{
  "n_layer": 8,
  "d_model": 160,
  "n_head": 5,
  "n_kv_head": 1,
  "head_dim": 32,
  "d_mlp": 320,
  "vocab_size": 1024,
  "activation": "swiglu",
  "norm": "rmsnorm",
  "norm_place": "pre",
  "norm_eps": 1e-06,
  "positions": "rope",
  "rope_base": 4310.0,
  "rope_fraction": 0.25,
  "qk_norm": false,
  "attn_scale": 0.177,
  "bias": "none",
  "tie_embeddings": false,
  "parallel_block": false,
  "init": "normal",
  "init_std_qkv": 0.0477,
  "init_std_o": 0.0,
  "init_std_up": 0.0477,
  "init_std_down": 0.0,
  "init_mimetic": 0.5,
  "optimizer": "muon",
  "lr": 0.00128,
  "beta1": 0.9,
  "weight_decay": 0.12,
  "lr_head": 0.00455,
  "grad_clip": 1.0,
  "warmup_steps": 200,
  "schedule": "wsd",
  "decay_fraction": 0.876,
  "decay_shape": "sqrt",
  "final_lr_fraction": 0.05,
  "batch_tokens": [8192, 16384, 24576],
  "seq_len": 256,
  "doc_mask": true,
  "train_tokens": 127200000,
  "steps": 8618,
  "dataset": "wikipedia_en"
}
Each number is 50 + 15 x the weight over its row's rms, rounded and kept within 0 to 99. Layers, rows and columns count from 0. The size before them is the row's rms in percent of the matrix's.

# layer 2 attention query, 160x160, rms 0.0556, rows 20-63, columns 0-159
115:38 59 39 70 81 50 52 09 61 65 41 57 69 26 66 47 35 21 82 59 39 53 40 55 55 47 42 41 41 51 20 53 55 66 62 41 43 71 63 65 65 64 60 57 36 30 57 40 51 58 68 44 48 49 73 61 54 32 31 42 26 34 48 68 47 41 47 13 45 32 82 47 40 36 62 42 79 64 54 40 91 53 68 62 76 72 23 33 47 51 71 52 51 75 52 70 59 37 56 45 50 29 31 38 48 96 54 46 49 61 50 44 58 46 61 64 31 45 79 47 68 45 63 29 64 50 63 52 48 47 55 50 50 52 49 40 31 53 64 51 44 69 40 65 49 58 23 32 89 47 60 61 59 57 60 42 35 44 60 56
130:21 68 54 51 55 36 30 72 48 09 83 45 34 33 75 43 30 67 39 32 38 52 45 38 43 41 55 63 45 27 37 41 64 30 34 25 58 41 45 57 64 46 37 51 33 39 23 82 62 42 54 52 27 55 39 38 44 58 58 64 81 65 25 83 45 59 30 70 64 43 63 57 53 50 33 50 69 47 35 32 74 46 69 27 57 49 40 35 36 37 63 49 51 35 47 38 16 60 61 81 31 39 70 36 48 47 38 49 80 48 63 56 61 71 46 62 58 53 42 32 29 69 75 52 74 22 26 44 41 58 46 43 58 67 52 35 52 44 50 33 60 54 56 61 33 35 68 48 60 40 51 62 31 29 55 55 35 39 44 44
114:34 54 42 32 31 38 35 45 28 52 68 27 40 67 50 73 69 26 45 40 53 45 62 41 68 49 44 60 34 52 91 43 53 43 43 64 55 74 64 29 51 39 64 21 28 50 44 49 40 63 62 45 44 36 64 45 76 64 45 35 78 62 57 45 79 67 51 30 35 59 33 54 53 53 51 67 38 43 54 58 14 53 49 43 70 31 55 69 70 65 28 45 44 34 53 60 43 70 46 66 37 39 78 49 34 33 63 49 27 55 54 65 63 37 40 32 57 68 57 78 58 20 49 69 64 57 60 58 60 46 56 00 36 33 53 69 61 68 37 55 50 61 31 72 57 45 60 37 57 62 55 83 37 49 76 51 80 53 57 47
121:59 55 74 44 23 57 32 95 13 52 44 50 33 42 29 73 41 43 49 53 35 48 48 77 53 56 39 74 62 91 57 39 37 38 58 54 50 24 55 80 40 33 41 54 60 41 53 47 35 38 60 30 30 64 44 31 47 39 69 73 40 65 45 26 33 41 55 26 53 57 55 62 42 34 90 70 37 54 64 46 51 45 47 34 15 52 52 39 41 34 68 37 52 45 30 79 60 23 49 51 33 46 18 50 59 28 37 36 69 50 73 51 58 44 56 70 66 65 38 42 62 08 45 48 45 40 69 51 45 61 59 46 72 50 48 53 40 54 33 51 46 39 50 47 50 21 45 34 62 66 50 53 57 38 63 48 61 47 28 49
121:33 37 67 17 38 35 70 19 41 34 47 44 50 44 53 60 50 42 33 52 54 49 29 36 24 80 51 36 44 61 60 51 45 35 34 41 63 50 50 78 48 63 51 54 45 59 47 69 59 38 28 28 40 26 57 52 59 51 50 40 14 22 58 34 66 28 62 35 41 50 53 67 70 43 51 42 52 36 47 47 97 49 44 44 63 53 48 41 58 67 60 60 31 51 44 76 66 55 81 48 37 52 49 45 26 22 92 65 36 15 74 38 67 33 49 49 39 44 54 49 64 77 57 65 42 31 67 47 62 41 41 76 43 38 59 68 59 46 76 68 37 54 37 53 24 42 74 67 32 43 54 37 64 41 60 51 38 41 71 54
125:66 59 47 78 57 36 43 20 53 26 60 62 54 67 61 56 52 62 42 50 46 46 64 35 51 41 51 60 68 45 67 56 55 62 68 68 64 44 77 47 14 66 65 28 50 66 54 28 41 23 41 56 35 33 58 62 29 40 51 30 47 63 30 47 64 54 28 88 65 59 50 59 57 47 40 56 75 50 53 51 63 36 40 48 79 47 69 58 59 57 53 48 47 41 67 39 36 57 49 60 43 44 40 80 42 64 35 42 74 45 33 41 33 46 22 44 11 66 38 48 46 25 65 53 45 61 33 59 61 50 61 33 78 78 63 26 64 44 53 77 41 52 56 33 93 59 21 59 63 31 64 56 64 47 79 76 36 55 54 54
121:54 41 46 40 74 48 33 52 49 21 61 33 26 55 43 39 46 67 71 42 67 62 38 46 55 51 46 33 59 46 41 88 23 25 37 78 54 51 41 65 49 39 42 53 25 14 60 58 55 66 50 53 45 41 50 81 57 44 48 51 54 77 36 67 59 67 55 40 71 29 37 26 71 73 70 34 49 38 52 74 80 48 54 49 78 22 27 29 50 52 38 52 68 56 49 42 43 54 59 56 61 41 47 45 24 63 57 29 37 53 66 57 43 56 34 23 29 52 24 25 64 79 48 73 43 56 48 72 51 65 66 47 22 47 45 66 67 36 41 73 48 59 50 33 53 50 46 40 11 42 74 46 64 44 46 74 57 56 51 64
105:40 59 45 47 55 62 41 82 37 51 49 37 35 55 53 78 24 51 63 52 62 67 56 54 51 34 79 36 63 34 49 35 59 56 72 45 58 60 41 60 35 59 45 58 38 70 64 21 49 69 16 43 45 43 64 36 69 37 38 40 53 37 24 65 61 65 51 38 78 64 57 39 46 48 68 58 16 49 61 68 55 70 52 58 32 58 53 65 57 56 76 24 63 50 32 54 47 40 58 74 43 47 61 39 52 38 48 48 78 87 68 50 19 48 31 60 24 30 60 44 57 50 47 59 48 75 48 40 42 56 32 55 77 33 53 41 32 49 34 31 36 51 60 65 54 64 25 40 22 64 29 67 36 50 76 46 77 28 22 31
112:66 56 50 43 50 36 54 54 57 26 49 67 45 43 71 48 47 77 31 41 43 61 57 54 48 41 63 45 74 48 63 33 45 54 54 60 13 68 43 59 29 53 76 31 48 45 58 31 75 21 25 68 40 53 50 71 54 49 66 38 49 41 45 41 43 53 30 49 26 41 67 41 30 09 41 49 51 92 54 59 56 15 43 60 67 52 25 52 14 52 82 46 64 74 43 47 51 48 56 52 31 38 35 39 58 43 43 53 81 49 56 57 62 31 66 57 44 71 32 37 26 39 58 60 78 58 41 46 67 37 40 71 33 41 31 46 40 52 62 39 48 43 58 60 35 62 66 67 29 55 50 66 49 28 36 34 62 28 77 24
106:54 50 40 38 85 58 34 56 52 44 36 83 52 47 46 32 59 37 40 27 30 49 31 44 30 50 35 53 48 46 50 47 37 51 60 73 56 34 49 51 34 52 57 71 42 52 70 35 42 50 58 61 43 21 48 50 78 56 55 59 33 26 70 35 23 50 38 57 34 47 52 61 64 46 27 49 51 71 47 32 61 55 55 77 52 59 57 21 67 59 45 39 54 98 56 27 50 56 45 52 55 62 27 08 45 52 54 63 27 50 75 31 28 56 37 54 52 42 52 34 69 49 63 51 25 46 46 46 59 43 61 45 54 24 47 75 60 45 41 56 49 72 17 31 70 79 61 52 57 68 23 41 44 37 73 76 25 58 18 62
121:18 61 54 52 50 59 62 33 23 45 22 32 38 42 51 60 32 53 56 34 47 69 61 54 58 59 49 66 42 61 60 50 04 47 59 88 71 58 57 70 76 60 56 22 51 37 49 50 43 34 46 53 45 38 68 68 80 47 68 43 23 72 68 40 25 41 44 52 46 39 52 29 60 56 63 45 27 49 74 79 45 53 28 64 38 79 62 32 58 72 41 37 56 79 45 64 48 60 46 42 46 30 53 47 49 48 46 47 73 64 63 55 43 39 79 76 74 48 40 54 46 81 76 36 56 50 45 50 30 31 60 46 50 52 44 43 49 54 92 42 43 33 41 52 50 63 39 55 51 43 53 40 66 21 54 26 26 37 38 35
121:60 60 54 52 51 68 32 54 45 55 39 61 55 40 19 47 48 56 29 60 51 42 65 57 32 59 80 52 26 39 45 67 64 69 64 67 35 44 43 76 54 43 35 51 71 47 39 48 69 48 36 47 45 53 50 56 71 36 28 38 52 56 26 79 47 54 50 68 63 42 36 56 51 45 71 35 57 72 33 56 11 65 36 54 67 64 51 46 41 52 48 50 28 55 55 41 42 31 65 52 44 41 65 52 35 57 57 44 73 56 73 30 43 40 78 26 29 55 54 58 00 30 53 66 67 61 75 44 24 66 61 57 41 33 39 58 51 44 57 23 50 06 77 45 59 75 44 64 33 65 39 47 52 52 37 79 41 21 68 49
097:51 36 45 47 47 40 38 32 30 71 40 47 39 66 70 57 57 37 41 45 57 46 29 45 34 27 52 49 36 52 36 22 40 48 43 60 82 53 25 40 66 25 50 33 40 30 53 38 44 46 37 63 67 43 69 28 32 59 52 51 23 56 45 39 60 51 48 40 59 68 62 60 24 49 39 17 61 52 60 55 50 62 44 38 28 34 20 68 74 34 37 57 54 23 37 56 44 76 68 71 67 61 64 64 67 59 43 55 52 40 25 44 45 50 42 28 48 53 53 96 73 55 42 44 57 24 51 37 07 30 41 62 59 47 38 39 47 68 41 40 58 95 36 61 35 68 73 39 53 32 46 47 27 48 40 75 30 46 52 56
118:57 48 48 53 31 57 72 50 81 50 35 66 45 50 47 59 49 53 48 27 46 47 60 72 41 68 41 54 57 07 65 68 68 65 31 47 53 36 58 50 51 84 53 61 39 74 62 69 68 52 65 58 48 55 25 57 50 38 61 35 60 65 60 28 55 43 61 31 39 41 24 64 54 60 54 78 45 51 29 53 34 34 42 50 51 45 49 33 31 40 55 52 63 76 62 56 71 39 46 44 23 51 50 20 61 09 48 49 38 61 60 52 45 50 47 74 46 52 57 11 50 61 59 55 32 70 39 69 46 67 70 17 39 91 57 63 59 40 76 59 32 30 46 56 49 61 30 32 62 48 26 69 47 46 85 49 63 66 68 54
077:67 36 65 78 22 54 62 38 44 30 43 66 52 52 47 47 51 31 66 58 58 58 55 75 65 40 49 64 57 34 37 49 59 47 36 80 33 50 41 43 64 44 71 29 26 57 62 39 77 41 25 79 24 67 31 66 63 48 56 28 41 38 36 38 62 52 46 34 36 41 51 43 25 65 61 48 28 44 49 50 32 47 39 48 50 48 67 47 26 45 68 56 56 26 58 71 70 57 63 47 73 46 48 45 49 46 57 46 20 48 54 49 69 75 41 86 44 42 38 14 49 56 46 62 27 53 26 72 63 84 75 35 41 86 43 61 49 46 50 74 34 42 62 44 51 35 27 69 45 67 30 35 45 59 52 29 62 50 76 64
093:63 30 51 38 32 26 53 51 62 67 56 53 62 33 44 22 66 44 44 22 45 52 42 31 59 43 47 59 51 32 39 36 47 52 55 51 78 49 43 60 52 35 83 44 35 63 35 34 44 55 56 53 70 23 27 35 41 38 59 35 41 42 57 28 65 41 66 40 84 80 62 63 44 66 38 61 62 33 46 74 26 40 47 39 48 48 47 48 50 68 47 22 35 41 70 49 48 73 73 46 37 41 65 68 53 61 49 63 47 09 74 40 74 58 59 38 29 49 48 43 59 17 54 63 48 48 64 49 17 42 42 37 52 62 30 41 64 67 58 54 84 64 45 47 35 11 70 44 20 44 31 49 43 66 42 19 50 53 45 30
089:55 48 52 44 58 55 75 60 63 52 55 51 70 49 45 61 43 61 45 33 52 40 62 65 56 55 43 77 59 29 55 77 55 44 37 40 49 34 54 46 49 80 58 59 57 72 42 63 60 45 29 50 43 51 37 72 64 59 74 30 50 66 51 53 54 43 73 53 48 31 38 61 52 42 79 93 54 53 37 47 50 49 31 53 52 59 50 51 43 42 80 63 62 73 74 62 72 31 47 39 26 49 62 30 56 13 47 43 45 68 48 50 46 64 70 82 36 53 36 07 37 55 59 47 34 54 49 59 33 69 55 40 36 80 45 51 64 52 66 46 40 00 69 40 46 55 17 53 55 46 37 51 49 50 87 22 49 39 75 49
061:67 37 57 43 58 52 67 40 69 53 83 61 22 40 41 59 31 46 61 76 49 67 53 40 39 41 68 67 61 64 58 53 72 45 89 37 27 59 49 62 44 47 49 39 63 34 57 42 41 27 27 31 31 51 59 34 50 72 69 56 60 39 74 40 38 57 41 92 49 71 57 22 27 26 38 53 47 63 59 47 54 40 59 71 22 60 38 73 20 51 58 61 26 06 56 26 46 62 33 40 65 33 36 51 67 57 45 65 62 54 58 64 72 50 54 43 48 47 35 22 68 74 53 54 57 50 49 33 56 38 60 64 27 36 53 47 36 50 65 55 49 44 71 23 43 75 47 69 43 57 62 39 57 46 18 37 55 49 44 51
127:51 44 49 62 29 61 77 36 70 49 59 73 55 46 50 60 59 66 55 33 40 54 59 81 66 54 57 60 48 30 65 38 64 64 43 52 50 24 53 60 45 97 54 76 47 56 50 62 58 53 49 62 26 54 29 57 49 50 54 42 56 72 63 45 51 66 57 42 42 30 23 53 64 47 74 88 41 67 34 54 51 31 43 43 50 51 49 48 37 40 57 66 62 68 79 54 66 30 46 37 41 41 46 34 65 16 37 32 38 58 50 60 64 57 61 57 46 37 47 01 46 68 54 45 33 62 40 62 66 66 75 10 56 85 47 59 42 34 71 69 42 36 67 45 45 48 21 38 55 59 37 62 48 45 81 37 72 75 63 52
113:41 68 58 37 54 48 39 43 39 40 68 33 47 43 75 45 44 19 64 34 48 51 62 37 63 57 32 50 16 21 42 38 56 46 38 52 62 14 28 63 51 35 29 78 69 58 46 30 67 49 62 37 59 29 58 30 41 60 80 42 74 76 53 58 51 32 44 85 67 77 55 41 53 50 26 63 36 77 28 35 45 29 47 47 56 59 44 49 43 32 31 75 37 64 51 43 62 35 75 45 52 55 30 63 48 31 58 51 51 74 68 60 61 44 62 28 55 57 41 79 57 74 47 22 55 68 54 34 17 51 34 56 46 56 57 53 66 38 62 48 52 45 64 42 29 53 52 29 47 37 30 59 30 53 34 55 42 39 52 13
089:33 54 60 42 43 49 47 64 43 59 62 68 54 66 61 63 49 39 80 57 52 28 46 34 65 42 25 34 52 49 73 76 50 56 40 58 39 48 38 50 54 60 26 60 52 42 00 42 24 52 82 51 40 49 72 73 47 53 47 46 69 42 32 50 63 37 40 54 37 44 38 22 69 19 55 42 40 49 59 41 51 52 59 44 59 59 56 54 41 50 29 44 53 46 59 56 78 51 48 38 36 78 54 68 21 44 38 54 30 62 31 49 50 40 05 45 52 32 61 61 39 22 56 47 48 44 71 47 55 45 75 65 34 31 13 54 53 64 13 36 38 23 64 67 28 56 60 30 60 50 53 54 54 92 63 49 60 62 48 64
103:57 35 51 45 53 30 60 38 46 36 41 37 39 54 34 59 54 67 48 51 34 53 69 45 36 51 36 50 56 39 30 50 32 61 32 53 75 55 51 24 69 05 60 56 61 49 44 99 47 61 20 53 79 46 56 42 54 31 60 77 61 34 52 39 61 37 50 22 46 46 35 43 59 30 64 80 83 45 43 76 47 37 50 41 56 58 49 69 58 34 72 29 56 48 45 54 42 67 65 54 44 53 72 81 60 21 36 48 47 61 45 39 41 43 49 17 49 65 60 51 47 57 60 23 44 25 57 60 30 49 57 63 55 75 43 59 38 58 47 31 56 49 48 64 40 36 67 77 29 55 78 34 53 52 49 63 63 58 44 73
097:59 17 52 40 41 24 36 29 66 51 60 05 63 78 69 48 63 67 49 66 36 50 50 52 33 37 68 33 49 45 51 41 35 22 43 53 55 72 73 60 61 59 45 37 33 56 76 47 68 61 39 32 61 61 51 39 40 53 18 56 64 53 62 40 49 66 40 50 43 50 51 51 00 44 51 88 35 66 48 55 60 29 55 73 42 42 47 50 47 72 69 50 31 67 47 62 06 39 47 47 79 48 27 20 64 52 68 64 50 33 61 47 54 68 60 36 57 59 50 62 63 38 39 66 63 48 23 32 45 45 53 47 66 48 45 44 50 38 73 44 55 66 42 45 31 72 64 44 28 65 40 59 65 49 25 39 59 65 40 37
095:23 42 71 65 67 51 26 36 41 69 61 23 39 56 63 47 31 46 28 42 41 66 57 38 42 42 57 54 66 72 40 78 58 62 63 37 48 75 31 55 48 79 99 64 43 37 31 51 40 65 45 33 65 58 69 63 50 12 40 73 52 49 36 25 58 41 41 47 40 24 50 43 59 58 53 47 57 66 50 56 61 55 59 32 64 63 40 63 28 47 48 41 35 42 36 26 41 69 50 64 54 53 64 47 64 39 50 35 52 53 19 54 55 48 62 19 51 50 54 25 58 20 18 37 54 46 32 56 23 38 16 51 51 44 56 43 34 36 48 58 38 19 66 41 54 49 09 40 57 50 53 42 56 39 31 29 59 57 50 41
114:63 78 75 59 63 67 46 47 33 62 63 57 48 43 57 58 36 37 38 40 58 60 39 51 46 77 38 59 84 54 58 00 65 65 63 47 47 69 52 40 59 61 63 64 56 34 69 78 64 20 41 52 58 44 58 18 31 52 66 62 66 56 37 42 51 26 54 29 50 34 31 63 31 51 48 59 46 77 56 57 49 61 65 35 86 45 23 50 48 39 55 32 37 58 55 53 55 55 51 60 38 40 47 33 54 39 43 41 66 70 58 43 43 42 64 65 63 28 67 47 50 45 61 48 67 71 53 50 60 27 42 60 34 45 59 54 54 49 44 91 38 65 25 30 60 39 79 65 33 50 61 44 40 56 21 20 47 41 07 68
099:69 32 31 56 32 35 46 67 57 48 58 39 38 57 66 50 71 60 66 70 46 40 34 58 29 52 42 43 23 52 65 21 63 29 31 70 47 43 61 52 69 39 54 25 51 42 51 36 60 36 30 40 65 46 46 62 39 34 56 45 67 46 55 49 66 41 55 45 50 41 65 76 26 63 54 81 51 51 72 56 68 77 51 32 40 58 23 61 47 70 24 53 41 68 56 49 70 61 23 34 30 47 65 50 42 33 66 30 50 76 39 78 33 38 34 61 26 39 61 46 33 40 75 32 66 55 66 51 43 64 59 66 42 73 25 41 74 60 44 35 63 76 24 60 27 55 42 45 84 45 45 80 60 73 55 73 57 49 65 55
100:66 72 41 27 50 45 33 75 37 34 28 51 57 44 32 44 61 51 39 37 18 38 37 37 55 29 39 47 33 38 49 33 63 41 50 39 86 52 53 36 52 33 48 45 67 67 46 41 76 42 61 53 42 53 73 40 25 47 49 49 68 43 77 28 72 53 53 54 26 40 39 22 64 48 70 87 54 30 28 39 81 55 38 52 59 62 71 42 73 53 44 42 54 69 53 37 48 59 74 63 52 24 64 78 36 49 45 46 30 32 50 60 42 27 38 44 40 43 44 56 35 84 34 38 47 80 62 45 59 40 40 38 64 52 52 73 49 49 45 30 56 57 78 67 34 59 26 29 65 56 28 63 39 79 61 58 35 69 63 57
097:83 36 37 42 50 31 50 77 32 66 45 85 55 29 59 53 39 53 49 67 36 20 42 48 68 40 52 28 40 61 26 46 54 57 47 64 22 51 37 42 52 56 39 26 29 50 47 64 42 70 79 74 50 30 55 40 86 45 10 34 62 47 40 76 79 62 51 52 40 71 66 52 66 57 38 42 35 46 36 40 67 49 65 64 60 46 55 43 49 51 52 56 58 38 39 58 55 23 70 38 66 42 34 43 45 73 62 40 50 33 36 34 85 43 41 29 54 54 48 65 21 18 42 42 50 34 77 32 24 52 61 66 52 30 40 37 37 63 45 46 57 57 16 40 66 33 51 33 50 40 70 47 41 59 43 51 30 48 55 36
105:37 43 52 45 23 48 46 44 49 34 75 68 60 22 74 39 43 57 64 69 56 66 57 53 44 69 23 69 59 48 51 21 68 79 63 59 58 58 73 61 47 41 50 27 41 34 62 69 66 01 47 36 49 42 60 40 18 48 46 45 59 56 69 67 58 48 53 55 66 51 57 51 55 32 54 73 50 76 75 59 59 58 65 56 37 41 52 65 33 46 63 54 56 85 60 32 15 74 70 54 53 68 74 59 42 52 52 31 46 90 49 48 65 55 61 69 33 35 56 52 55 63 44 58 51 45 71 31 72 47 62 45 56 45 52 48 58 63 51 63 36 99 34 37 46 31 40 41 40 46 68 33 64 73 49 64 58 38 56 46
099:37 54 84 49 89 60 54 47 57 24 38 60 32 24 79 18 55 46 40 52 73 54 48 51 25 54 63 42 42 74 42 54 37 30 43 40 49 33 26 15 44 67 58 18 64 45 72 15 41 70 46 37 60 33 43 39 40 74 61 66 41 40 14 56 51 54 52 44 62 58 47 51 31 58 50 17 66 45 43 59 64 90 39 46 73 51 54 41 54 60 61 55 29 23 59 74 45 39 41 59 52 42 58 23 44 56 74 42 36 51 47 66 66 48 47 77 20 46 61 32 58 37 51 75 57 35 39 68 55 65 39 66 56 62 55 51 54 66 45 53 41 59 77 40 56 39 57 65 32 55 59 44 34 51 64 56 45 44 58 39
095:62 52 24 49 19 69 20 50 78 21 52 50 50 56 49 39 63 77 41 55 69 39 32 34 46 38 38 56 46 45 59 48 28 58 36 48 79 66 52 78 46 61 14 56 58 29 60 87 69 50 61 48 30 68 35 58 50 19 46 38 50 38 55 53 52 38 49 30 54 70 50 57 44 47 31 46 61 69 70 67 46 65 32 54 60 35 45 51 29 77 64 51 34 52 66 56 82 52 53 33 58 45 40 34 45 32 69 62 37 59 23 70 74 45 52 64 38 60 45 40 46 39 56 48 57 43 53 23 70 74 44 35 52 56 56 72 43 51 64 71 61 35 35 38 36 38 39 86 87 51 45 44 46 35 41 67 36 39 76 56
107:47 51 39 63 16 44 71 26 55 44 60 68 61 71 43 39 64 31 75 52 38 40 24 53 64 35 63 52 51 48 34 62 69 56 26 45 51 30 33 59 49 45 48 37 39 54 43 08 44 26 42 76 49 60 38 43 62 63 35 36 43 45 44 55 57 60 34 54 19 37 38 70 60 49 37 55 26 60 41 59 22 27 71 57 45 41 50 46 34 54 24 57 44 26 36 50 53 46 25 45 27 47 54 12 73 41 32 58 64 44 46 72 48 58 65 75 61 65 64 67 54 53 78 48 34 35 55 45 20 64 47 46 31 32 52 34 56 45 64 55 40 66 17 51 67 71 50 47 55 21 23 56 61 28 62 42 45 79 67 55
099:53 64 61 68 74 60 60 52 66 65 40 35 45 57 46 61 33 04 43 43 35 50 51 59 61 32 53 11 43 42 39 26 77 43 44 46 43 51 59 63 31 39 41 44 57 35 50 69 56 54 55 24 29 65 26 27 53 34 46 42 48 37 54 55 33 51 40 58 41 75 49 62 33 37 43 28 50 41 32 48 76 40 58 38 45 84 44 48 49 15 29 55 61 63 62 65 58 53 46 45 42 54 48 68 41 23 54 61 33 54 27 42 43 77 37 29 48 33 52 32 38 15 63 40 39 57 61 40 37 47 77 23 77 50 40 47 33 72 39 85 63 27 40 35 65 59 47 52 26 56 58 43 48 36 86 59 54 29 37 43
103:41 29 50 37 45 50 21 44 55 46 58 37 32 70 77 42 67 40 72 71 48 58 66 32 63 72 50 47 56 57 40 50 15 39 31 75 57 40 43 33 52 38 57 70 49 45 48 54 38 17 26 54 43 46 32 51 45 45 62 39 47 67 52 75 35 44 64 55 39 25 34 52 76 52 52 13 54 62 68 57 37 58 44 53 63 31 65 33 58 63 36 32 44 51 61 54 47 70 21 33 78 43 36 47 54 34 58 41 68 42 27 50 75 59 64 39 26 41 44 77 53 47 82 59 71 54 41 32 28 47 33 46 64 61 33 69 54 88 46 47 59 48 42 46 25 27 29 37 71 59 74 54 60 37 49 62 56 14 50 39
098:30 38 56 53 29 61 59 39 49 32 43 69 52 59 52 38 37 47 36 46 59 59 69 53 45 45 25 57 31 27 58 24 45 30 55 28 70 56 12 57 52 32 49 74 44 69 85 69 65 81 49 60 57 81 29 56 63 52 26 59 14 61 46 46 45 47 51 69 46 40 50 63 36 50 51 19 01 37 45 56 50 67 71 40 51 49 64 51 60 41 66 76 29 49 48 52 62 67 52 61 51 34 47 47 85 44 73 45 56 43 37 38 56 85 45 47 49 42 59 44 69 51 28 42 33 60 30 61 54 72 38 47 70 54 29 37 57 69 37 38 49 48 51 36 49 66 48 36 62 62 61 24 47 78 57 47 34 54 69 75
099:49 80 83 36 72 51 33 42 25 48 64 47 27 34 13 66 52 39 16 37 47 39 44 26 48 50 31 64 48 71 41 41 42 58 52 33 26 50 44 44 36 42 63 55 60 45 40 12 52 27 76 57 68 45 67 50 53 42 63 63 67 46 52 57 45 43 45 40 47 42 47 55 68 55 60 33 51 53 60 53 65 21 78 62 15 46 48 64 44 49 35 57 36 37 59 38 27 61 57 32 41 33 30 51 68 57 61 64 63 38 58 33 73 24 41 25 71 63 90 64 61 04 27 61 47 54 37 56 45 48 49 48 41 68 51 63 37 64 45 47 61 24 61 58 46 70 57 35 62 24 50 62 54 34 34 47 47 55 41 67
088:75 67 41 63 40 62 31 46 69 75 50 46 35 36 47 56 21 74 60 44 49 45 84 55 47 08 30 45 53 61 63 72 38 05 53 41 43 43 44 59 64 42 37 75 42 48 51 49 69 44 56 71 45 45 60 53 76 69 46 68 38 56 39 72 43 75 70 79 51 62 58 61 32 75 32 46 33 43 40 49 67 39 54 72 56 48 64 35 47 62 48 52 50 55 30 51 64 60 74 58 56 23 42 53 35 88 51 67 63 53 63 43 49 67 57 48 57 47 52 42 84 15 39 57 77 48 52 36 87 51 28 59 48 56 27 46 38 65 44 48 56 52 50 19 41 64 43 55 29 60 50 57 46 65 29 67 44 47 38 63
093:48 46 62 30 40 50 35 58 75 57 60 56 55 80 64 40 43 43 43 38 28 63 50 57 78 54 45 29 47 55 46 42 50 60 54 48 19 82 63 49 35 13 49 60 31 71 29 65 50 65 32 43 55 58 30 72 58 52 41 39 41 35 43 44 45 83 27 44 43 52 52 46 29 32 29 32 53 51 35 36 47 50 37 43 51 69 84 50 42 48 70 38 70 96 41 57 22 33 25 54 38 89 53 39 74 69 49 54 42 42 40 51 64 30 43 58 60 35 36 63 38 43 59 39 40 52 61 49 92 48 49 52 42 40 40 35 48 57 21 74 30 35 56 36 75 53 31 58 40 49 50 39 56 40 50 20 36 64 38 62
097:41 46 46 46 57 79 37 48 51 47 56 87 69 78 10 39 41 70 44 40 66 60 48 51 38 25 35 59 51 73 42 32 58 59 49 62 57 33 56 79 64 47 60 49 60 63 50 34 69 58 30 56 56 58 52 46 17 55 47 50 39 66 51 67 43 74 55 22 38 53 66 52 50 45 76 52 57 44 39 62 36 38 75 32 42 52 54 62 47 87 46 54 80 74 34 67 20 50 20 51 34 70 32 34 15 43 53 50 44 55 45 37 31 30 50 69 36 65 28 59 48 44 72 67 43 46 71 26 43 51 67 53 46 69 48 51 71 55 34 39 24 24 46 76 38 49 35 45 72 44 40 42 52 70 63 47 42 28 52 48
090:57 45 30 40 58 79 29 38 52 59 67 51 41 76 47 62 33 59 43 47 45 49 50 54 84 67 45 15 64 70 48 60 53 38 36 61 57 43 37 42 52 37 45 36 57 54 35 90 53 41 16 47 50 64 36 61 33 38 29 49 58 50 19 58 53 66 09 44 82 66 52 57 50 50 33 32 70 40 63 69 62 41 57 46 39 62 27 61 50 87 53 57 48 51 44 68 56 50 25 45 34 66 37 46 41 57 36 58 54 54 50 29 31 44 16 33 52 58 48 66 43 41 42 44 37 57 58 18 30 52 73 42 53 26 41 40 50 15 32 57 74 22 33 69 44 68 52 34 64 38 69 34 57 31 71 39 53 64 55 51
098:58 31 62 74 66 45 42 62 50 64 51 70 43 56 34 48 78 15 59 45 69 54 31 72 41 51 57 42 52 66 69 50 71 53 67 33 67 37 64 76 42 67 26 47 41 60 60 25 46 36 53 33 38 44 33 50 62 60 26 50 75 64 54 67 46 59 45 60 50 56 38 45 41 54 43 64 42 50 49 66 58 68 35 72 48 41 77 43 60 68 41 49 49 67 28 31 46 43 39 59 45 86 47 53 15 39 54 14 58 44 29 43 60 39 54 32 69 28 49 75 51 51 29 70 66 22 35 50 62 34 63 63 65 56 68 63 76 52 57 56 40 54 49 83 78 36 51 32 46 51 37 73 41 31 40 09 47 26 48 44
092:41 36 36 35 47 50 70 50 49 61 18 69 43 47 57 83 39 33 75 48 58 59 50 68 62 31 61 83 42 64 58 48 49 47 54 67 50 60 92 68 55 67 47 57 66 50 62 99 41 42 57 63 54 38 42 73 57 40 29 38 30 61 37 51 53 35 65 70 41 49 35 69 52 46 56 34 44 58 40 57 30 47 59 41 54 52 51 58 35 43 23 10 58 91 45 34 55 44 52 40 51 38 51 73 38 59 43 80 35 45 32 59 47 82 60 60 49 32 43 53 66 67 70 61 51 44 47 33 44 43 62 35 31 36 72 40 49 20 45 40 68 52 30 35 44 58 64 56 49 56 31 41 77 58 71 70 56 32 55 65
093:82 30 69 32 48 51 48 47 56 63 51 62 67 56 59 54 76 22 68 48 53 62 57 76 46 52 46 64 60 41 61 38 35 73 46 40 89 59 50 53 47 43 57 53 42 49 24 72 41 49 47 79 49 36 36 50 63 27 50 77 38 39 33 37 71 56 50 44 53 32 68 44 57 58 69 36 66 57 51 43 04 14 50 63 37 60 58 59 23 45 59 25 66 59 60 39 30 70 50 29 53 36 47 76 36 58 37 81 30 35 57 64 46 49 46 44 49 52 51 45 70 29 59 60 53 38 37 61 70 37 35 52 30 58 54 40 72 45 72 74 80 32 42 70 29 44 69 24 50 40 42 51 49 60 49 56 42 92 58 44
087:38 44 60 54 58 60 68 27 27 45 28 49 62 52 41 62 56 37 50 58 53 46 46 74 78 28 51 60 29 67 55 99 41 34 62 35 72 57 45 59 65 38 00 41 51 54 49 63 59 42 42 59 35 50 54 74 64 65 28 51 37 64 31 52 59 48 50 45 53 51 42 46 60 58 41 32 35 45 28 38 64 53 51 57 53 50 38 52 58 62 55 38 56 66 56 18 79 53 65 75 60 52 59 57 23 89 58 42 51 33 24 41 47 70 01 49 29 35 44 33 51 34 36 57 33 67 51 44 44 41 73 53 50 30 42 40 77 42 37 28 78 46 39 38 69 48 39 60 42 61 75 38 43 35 66 61 40 68 57 52